{
  "n_layer": 12,
  "d_model": 192,
  "n_head": 3,
  "n_kv_head": 3,
  "head_dim": 64,
  "d_mlp": 512,
  "vocab_size": 4096,
  "activation": "swiglu",
  "norm": "rmsnorm",
  "norm_place": "pre",
  "norm_eps": 1e-05,
  "positions": "rope",
  "rope_base": 441000.0,
  "rope_fraction": 0.25,
  "qk_norm": false,
  "attn_scale": 0.125,
  "bias": "none",
  "tie_embeddings": false,
  "parallel_block": false,
  "init": "uniform",
  "init_std_qkv": 0.0325,
  "init_std_o": 0.0,
  "init_std_up": 0.0325,
  "init_std_down": 0.0,
  "optimizer": "muon_variant",
  "lr": 0.0121,
  "beta1": 0.95,
  "weight_decay": 0.016,
  "lr_head": 0.0102,
  "grad_clip": 1.0,
  "warmup_steps": 200,
  "schedule": "wsd",
  "decay_fraction": 1.0,
  "decay_shape": "linear",
  "final_lr_fraction": 0.05,
  "batch_tokens": 131072,
  "seq_len": 768,
  "doc_mask": true,
  "train_tokens": 434400000,
  "steps": 3315,
  "dataset": "wikipedia_en"
}
Each number is 50 + 15 x the weight over its row's rms, rounded and kept within 0 to 99. Layers, rows and columns count from 0. The size before them is the row's rms in percent of the matrix's.

# q: layer 4 attention query, 192x192, rms 0.121, rows 0-16, columns 96-191
# k: layer 4 attention key, 192x192, rms 0.122, rows 0-15, columns 96-191
q0 096:47 61 80 76 56 38 65 63 29 51 53 84 35 31 55 56 80 82 23 61 85 54 55 58 79 59 39 43 32 48 72 60 47 42 43 44 76 41 45 36 61 18 31 46 20 26 56 75 29 54 28 57 67 54 46 62 57 65 37 40 33 26 43 68 65 50 48 27 30 34 66 45 58 39 49 36 43 48 54 53 37 29 38 30 54 50 63 35 30 63 55 36 74 47 31 38
k0 080:55 38 47 60 55 82 41 58 53 45 38 20 32 68 33 35 40 27 46 54 34 44 57 62 54 47 35 35 49 48 49 81 52 50 57 55 79 42 62 58 01 75 58 50 41 63 48 55 51 45 43 32 47 65 79 45 44 39 56 45 48 68 69 35 45 42 30 77 51 53 38 47 28 39 48 55 56 57 46 42 47 55 62 40 25 69 26 44 56 86 49 46 30 53 45 37
q1 079:51 67 61 44 64 42 62 62 35 40 68 51 56 63 65 51 90 50 14 37 45 39 88 17 69 27 50 63 42 38 48 58 43 65 44 62 54 22 43 40 78 43 45 52 12 46 52 64 34 39 21 75 80 62 63 64 39 45 63 46 36 35 76 58 72 45 47 57 32 51 56 34 22 62 73 65 40 54 57 47 54 57 40 57 40 50 39 81 83 72 73 34 72 49 25 49
k1 079:35 56 39 68 37 51 60 66 44 61 33 59 38 47 51 62 26 34 59 44 67 55 29 43 36 52 35 39 54 58 38 55 69 62 26 61 35 45 69 36 32 50 38 38 65 58 46 49 56 52 57 73 32 95 37 99 61 66 39 49 42 42 72 43 43 39 61 61 57 21 44 56 43 70 44 40 71 41 45 52 64 56 39 12 77 42 60 46 24 44 44 39 42 50 48 78
q2 115:67 55 45 64 62 34 51 56 43 46 79 43 53 35 51 53 99 63 37 46 49 26 55 38 68 38 38 51 46 69 64 64 38 36 37 43 44 46 53 50 64 47 50 51 31 66 40 73 49 56 31 49 93 40 58 59 37 53 46 55 39 32 63 53 48 71 57 42 34 42 62 71 39 61 20 64 54 68 52 18 27 33 29 35 53 52 32 57 50 62 74 02 68 49 16 41
k2 126:57 31 38 44 59 49 74 64 54 78 54 33 65 51 69 51 66 51 50 57 63 72 26 45 18 60 54 56 42 75 54 11 49 61 28 25 18 61 54 69 60 61 69 37 74 51 61 02 34 61 77 58 43 74 38 49 57 35 58 58 76 29 45 68 53 42 77 74 56 53 64 31 47 75 36 46 56 65 51 47 67 54 37 39 42 75 46 44 43 34 50 63 54 68 74 48
q3 097:37 75 38 79 64 39 42 61 42 28 32 45 42 56 80 49 44 51 42 55 38 39 73 38 39 57 59 33 49 69 66 58 88 32 59 88 23 44 53 81 49 66 42 60 48 54 44 27 97 50 54 76 37 42 69 34 42 60 50 53 33 53 56 37 58 35 76 61 54 43 35 56 31 46 47 42 50 39 47 46 48 62 65 79 47 52 43 50 39 45 67 65 57 53 49 52
k3 099:54 51 42 40 37 68 41 84 36 61 52 45 47 50 32 55 39 24 76 48 46 52 88 67 55 41 63 50 51 65 63 30 45 39 70 57 62 45 47 41 22 29 71 59 66 65 54 44 48 42 70 41 55 61 70 57 42 52 44 67 28 56 52 83 52 60 47 44 38 74 69 62 61 38 35 44 62 57 69 23 34 67 48 25 60 49 21 44 42 52 55 56 18 32 59 29
q4 113:53 41 69 62 31 57 60 53 28 60 47 68 19 28 47 42 30 48 15 72 66 65 70 24 44 56 67 51 65 46 70 44 31 33 40 39 35 53 25 34 76 51 38 62 35 43 56 61 67 67 57 45 25 40 49 73 36 52 64 33 65 52 55 49 63 46 53 65 63 37 23 72 64 33 39 31 33 22 73 57 54 62 58 40 27 54 58 39 51 68 48 47 55 50 67 54
k4 130:52 39 66 54 34 67 60 53 60 46 43 57 58 37 39 58 44 27 88 22 41 53 91 44 62 60 57 49 45 82 30 51 38 66 80 51 68 20 21 46 47 39 46 75 23 46 58 36 31 36 60 59 27 38 86 49 58 66 35 58 51 31 42 66 77 43 43 46 55 52 66 45 35 04 47 26 51 46 52 31 37 69 53 48 70 42 18 42 50 59 46 57 46 32 60 43
q5 114:21 55 14 58 58 49 36 35 37 67 48 34 51 76 65 56 31 47 75 65 46 49 45 42 21 51 63 49 43 32 52 47 61 55 43 55 24 61 57 66 28 66 42 63 68 57 46 46 69 48 58 60 55 31 75 59 52 42 38 49 60 61 52 47 39 47 83 56 50 52 39 47 55 58 57 39 29 48 36 49 23 68 65 64 59 54 36 52 61 41 77 84 42 60 63 54
k5 092:59 38 85 70 59 44 54 36 46 32 38 69 31 59 49 37 53 48 51 74 38 18 42 65 46 39 25 44 66 47 37 61 43 50 45 32 58 51 48 38 67 75 48 46 52 75 44 40 41 54 28 69 62 51 18 52 40 65 50 56 57 63 46 25 47 54 68 83 64 45 33 70 50 72 24 49 33 59 37 60 58 31 46 54 29 60 48 37 67 57 50 02 81 32 62 72
q6 118:19 51 46 40 68 58 38 31 69 38 46 65 71 64 56 37 34 34 44 54 45 41 37 56 65 61 48 33 57 63 47 72 59 53 60 50 49 75 58 73 26 33 60 57 60 45 42 54 43 46 52 54 43 80 35 29 59 54 58 41 39 63 48 49 61 56 37 49 47 53 74 50 34 51 24 58 45 63 28 76 65 44 95 41 43 35 50 36 45 49 38 61 13 54 91 62
k6 140:59 42 59 56 39 40 31 16 75 13 52 52 52 65 73 48 65 36 24 78 57 47 32 61 68 52 59 45 49 38 44 63 56 45 40 34 45 86 69 33 52 45 60 46 73 61 50 81 50 55 14 65 60 55 32 40 30 33 44 24 31 98 63 26 50 60 56 83 39 38 43 51 33 53 55 75 39 49 34 42 58 46 58 48 63 94 47 49 39 56 36 21 41 65 71 46
q7 110:58 61 71 42 63 46 47 57 58 50 57 44 53 63 29 60 63 46 62 38 44 52 34 69 57 36 43 64 50 48 47 66 32 65 35 37 65 34 54 35 48 50 72 42 42 63 32 64 11 33 37 34 58 65 46 37 80 74 43 71 47 39 54 49 43 53 32 27 52 39 69 48 38 61 52 72 59 74 43 30 42 50 65 32 57 58 67 70 55 53 31 50 47 59 44 56
k7 113:41 34 63 44 42 66 69 62 38 60 35 46 37 48 44 77 28 39 66 38 65 55 61 46 90 38 98 61 49 88 39 64 43 61 65 53 68 42 51 37 49 44 60 69 49 65 64 47 46 27 79 54 39 47 71 54 56 62 32 44 62 25 31 36 63 32 57 64 66 61 47 55 61 41 23 50 46 55 63 40 21 36 74 38 44 25 57 50 33 62 61 46 59 36 77 65
q8 108:30 79 35 53 49 55 38 44 51 80 62 37 33 70 53 31 74 44 65 39 45 58 45 30 36 58 71 35 55 37 67 34 30 32 20 58 27 67 57 18 42 38 41 26 64 73 68 44 77 59 64 45 44 32 50 86 56 76 32 29 63 54 28 72 37 62 42 40 57 47 52 53 51 55 36 05 34 59 79 68 17 58 69 59 50 35 53 33 46 47 57 57 52 32 61 40
k8 111:36 39 45 37 66 49 31 40 37 61 54 64 62 60 65 42 34 48 42 57 68 80 46 78 46 44 79 45 53 59 50 44 53 55 56 27 34 66 69 36 45 36 48 56 99 56 76 55 61 49 38 67 54 41 14 52 30 44 63 25 43 33 45 56 25 58 28 83 43 50 45 27 65 39 52 37 29 58 57 64 36 49 65 55 59 51 69 45 36 41 43 57 68 33 61 47
q9 099:57 71 39 40 68 47 49 62 62 26 65 83 64 31 51 28 53 35 54 54 42 64 40 66 41 48 74 54 48 30 53 72 41 40 32 10 22 35 59 54 50 68 55 38 61 61 32 24 64 58 52 55 52 81 65 50 59 45 86 50 34 64 54 63 72 43 34 21 40 48 38 82 19 25 67 87 66 37 59 21 40 64 46 62 45 67 66 62 48 75 34 41 59 36 47 51
k9 106:39 57 36 36 57 26 44 41 55 44 48 68 33 31 34 33 79 15 42 20 47 47 28 55 65 56 79 54 76 58 46 42 49 32 50 45 73 24 40 49 66 45 33 34 61 56 39 54 34 52 31 49 67 54 53 47 37 57 61 25 43 43 48 49 72 50 44 64 31 53 49 46 51 43 59 51 42 54 70 54 52 70 18 65 55 76 45 78 62 59 51 40 70 51 46 68
q10 103:45 40 53 80 61 43 56 50 56 51 65 42 29 45 47 56 06 58 46 34 53 34 61 42 50 93 63 47 61 61 60 35 43 44 42 71 68 33 29 44 48 49 57 47 49 38 40 64 56 53 21 43 28 51 68 57 34 64 52 21 53 17 81 48 11 63 61 53 64 51 57 73 65 23 73 58 42 58 17 41 47 21 66 62 31 70 51 33 49 55 54 32 45 38 52 43
k10 102:39 37 52 58 67 68 38 46 67 44 49 45 50 53 46 41 50 70 31 29 49 49 57 39 15 45 50 24 51 69 47 32 60 52 52 58 35 45 45 70 49 79 53 43 46 40 16 73 88 52 24 71 85 75 58 51 54 78 59 28 55 40 81 57 43 45 82 37 45 47 39 37 65 55 39 62 67 40 59 42 46 29 49 66 30 34 60 69 42 28 49 27 49 55 54 49
q11 108:48 60 66 60 45 42 88 39 63 50 41 43 55 30 62 58 40 54 49 61 74 47 54 49 25 51 60 25 54 45 42 36 73 48 38 64 55 50 65 66 39 55 42 68 45 33 64 63 55 47 40 39 38 69 49 50 40 61 82 20 67 55 47 68 72 35 24 63 44 52 43 30 33 47 57 70 49 44 69 37 29 49 43 52 46 66 64 66 17 46 64 39 30 40 30 23
k11 112:37 24 66 58 42 32 66 46 59 56 45 48 53 29 48 76 57 53 64 61 40 43 65 47 44 58 56 82 75 27 44 56 53 62 34 48 41 35 35 24 67 46 32 51 23 65 62 36 47 62 38 67 64 47 37 61 63 51 36 62 54 25 66 57 34 44 49 75 70 40 33 52 11 64 42 43 45 52 51 24 45 14 53 50 37 45 64 63 47 49 58 54 36 54 35 46
q12 102:47 48 57 47 50 31 65 58 45 34 44 49 69 52 50 67 36 71 45 71 40 25 69 23 50 49 64 37 69 23 64 14 42 48 44 50 69 56 29 46 52 59 62 41 53 35 34 33 15 44 54 74 60 24 18 57 38 64 58 41 47 56 46 48 41 36 50 61 41 66 40 55 39 61 35 69 57 64 10 65 32 42 56 27 46 54 60 58 40 65 57 32 84 37 25 38
k12 103:20 54 51 43 52 37 27 57 56 26 46 24 28 25 60 35 79 68 66 50 56 36 53 32 37 34 44 55 67 42 49 58 64 70 17 64 62 77 52 77 37 75 59 50 28 32 60 39 35 64 20 51 80 51 35 53 24 45 41 52 85 58 62 75 31 53 73 75 69 59 43 44 42 59 52 79 48 46 11 72 44 76 52 59 25 44 41 74 34 41 71 50 51 73 56 68
q13 108:43 74 46 46 53 48 17 69 39 44 77 36 34 49 18 68 75 50 62 44 67 31 57 68 45 64 48 36 58 57 72 51 65 55 44 36 41 56 57 61 49 18 49 73 68 38 64 79 72 21 54 45 49 42 39 72 54 81 31 61 31 62 56 39 73 52 49 48 46 31 63 36 37 23 51 35 98 57 49 42 32 48 64 50 40 33 51 68 35 49 24 42 57 56 32 50
k13 107:42 46 46 52 64 45 70 52 47 49 65 76 53 84 37 29 36 52 67 58 90 41 58 52 38 54 34 54 34 49 63 64 43 51 41 18 66 58 23 27 45 53 52 34 54 23 37 09 34 44 15 54 49 40 29 62 78 72 78 58 69 59 27 57 50 52 24 48 38 29 35 41 53 37 57 66 57 66 53 48 29 30 51 55 64 82 46 58 38 45 59 30 43 49 73 40
q14 110:99 25 56 39 69 56 65 42 12 80 58 16 52 46 51 61 49 29 60 36 31 55 59 54 59 36 44 44 47 31 39 46 53 60 79 59 08 10 48 17 47 33 49 49 40 56 41 49 42 59 55 46 30 54 71 48 61 33 49 42 64 42 55 44 56 84 61 51 53 30 30 43 50 31 57 46 05 46 58 41 58 57 74 54 55 73 42 50 30 68 58 36 35 39 32 50
k14 108:46 44 46 71 51 43 50 46 28 35 59 71 89 49 56 30 69 63 76 15 53 43 70 66 34 69 46 41 39 57 40 53 67 68 56 57 72 34 65 40 38 46 47 69 52 51 44 32 36 54 64 55 50 65 52 19 56 46 49 36 35 20 54 60 50 75 08 48 49 70 50 17 44 43 66 61 43 84 37 66 59 52 86 41 59 73 57 49 35 57 44 48 59 47 34 59
q15 110:55 48 70 57 25 66 53 43 48 55 72 45 45 54 70 34 64 56 31 58 59 59 54 30 27 43 30 66 58 44 45 43 22 49 51 33 57 58 65 33 46 29 33 57 36 46 51 67 31 56 38 35 44 31 56 45 36 12 18 59 40 72 31 56 67 47 55 46 21 42 43 39 63 58 48 41 04 69 74 33 36 29 56 40 58 61 94 63 64 51 31 46 52 25 73 56
k15 107:78 54 55 49 50 49 45 31 42 52 37 25 20 36 38 68 35 71 54 53 55 52 47 60 36 43 39 40 26 51 35 44 54 46 62 46 45 36 52 32 28 13 53 72 28 47 57 63 24 36 50 50 55 63 81 52 48 67 62 29 38 73 57 63 59 33 67 46 54 22 38 28 60 64 46 35 60 71 47 54 20 39 50 51 43 45 53 44 60 51 26 32 42 27 37 30
q16 106:77 67 67 54 40 50 49 54 00 45 27 24 23 40 43 40 48 65 40 53 53 55 24 46 78 52 44 49 78 54 45 38 45 42 36 58 49 52 59 71 62 50 33 45 62 32 55 36 21 57 65 31 56 59 44 53 38 45 67 43 74 48 58 46 76 45 54 53 73 32 46 69 62 62 70 43 36 59 48 89 35 14 48 45 62 38 48 27 67 50 37 38 34 48 33 66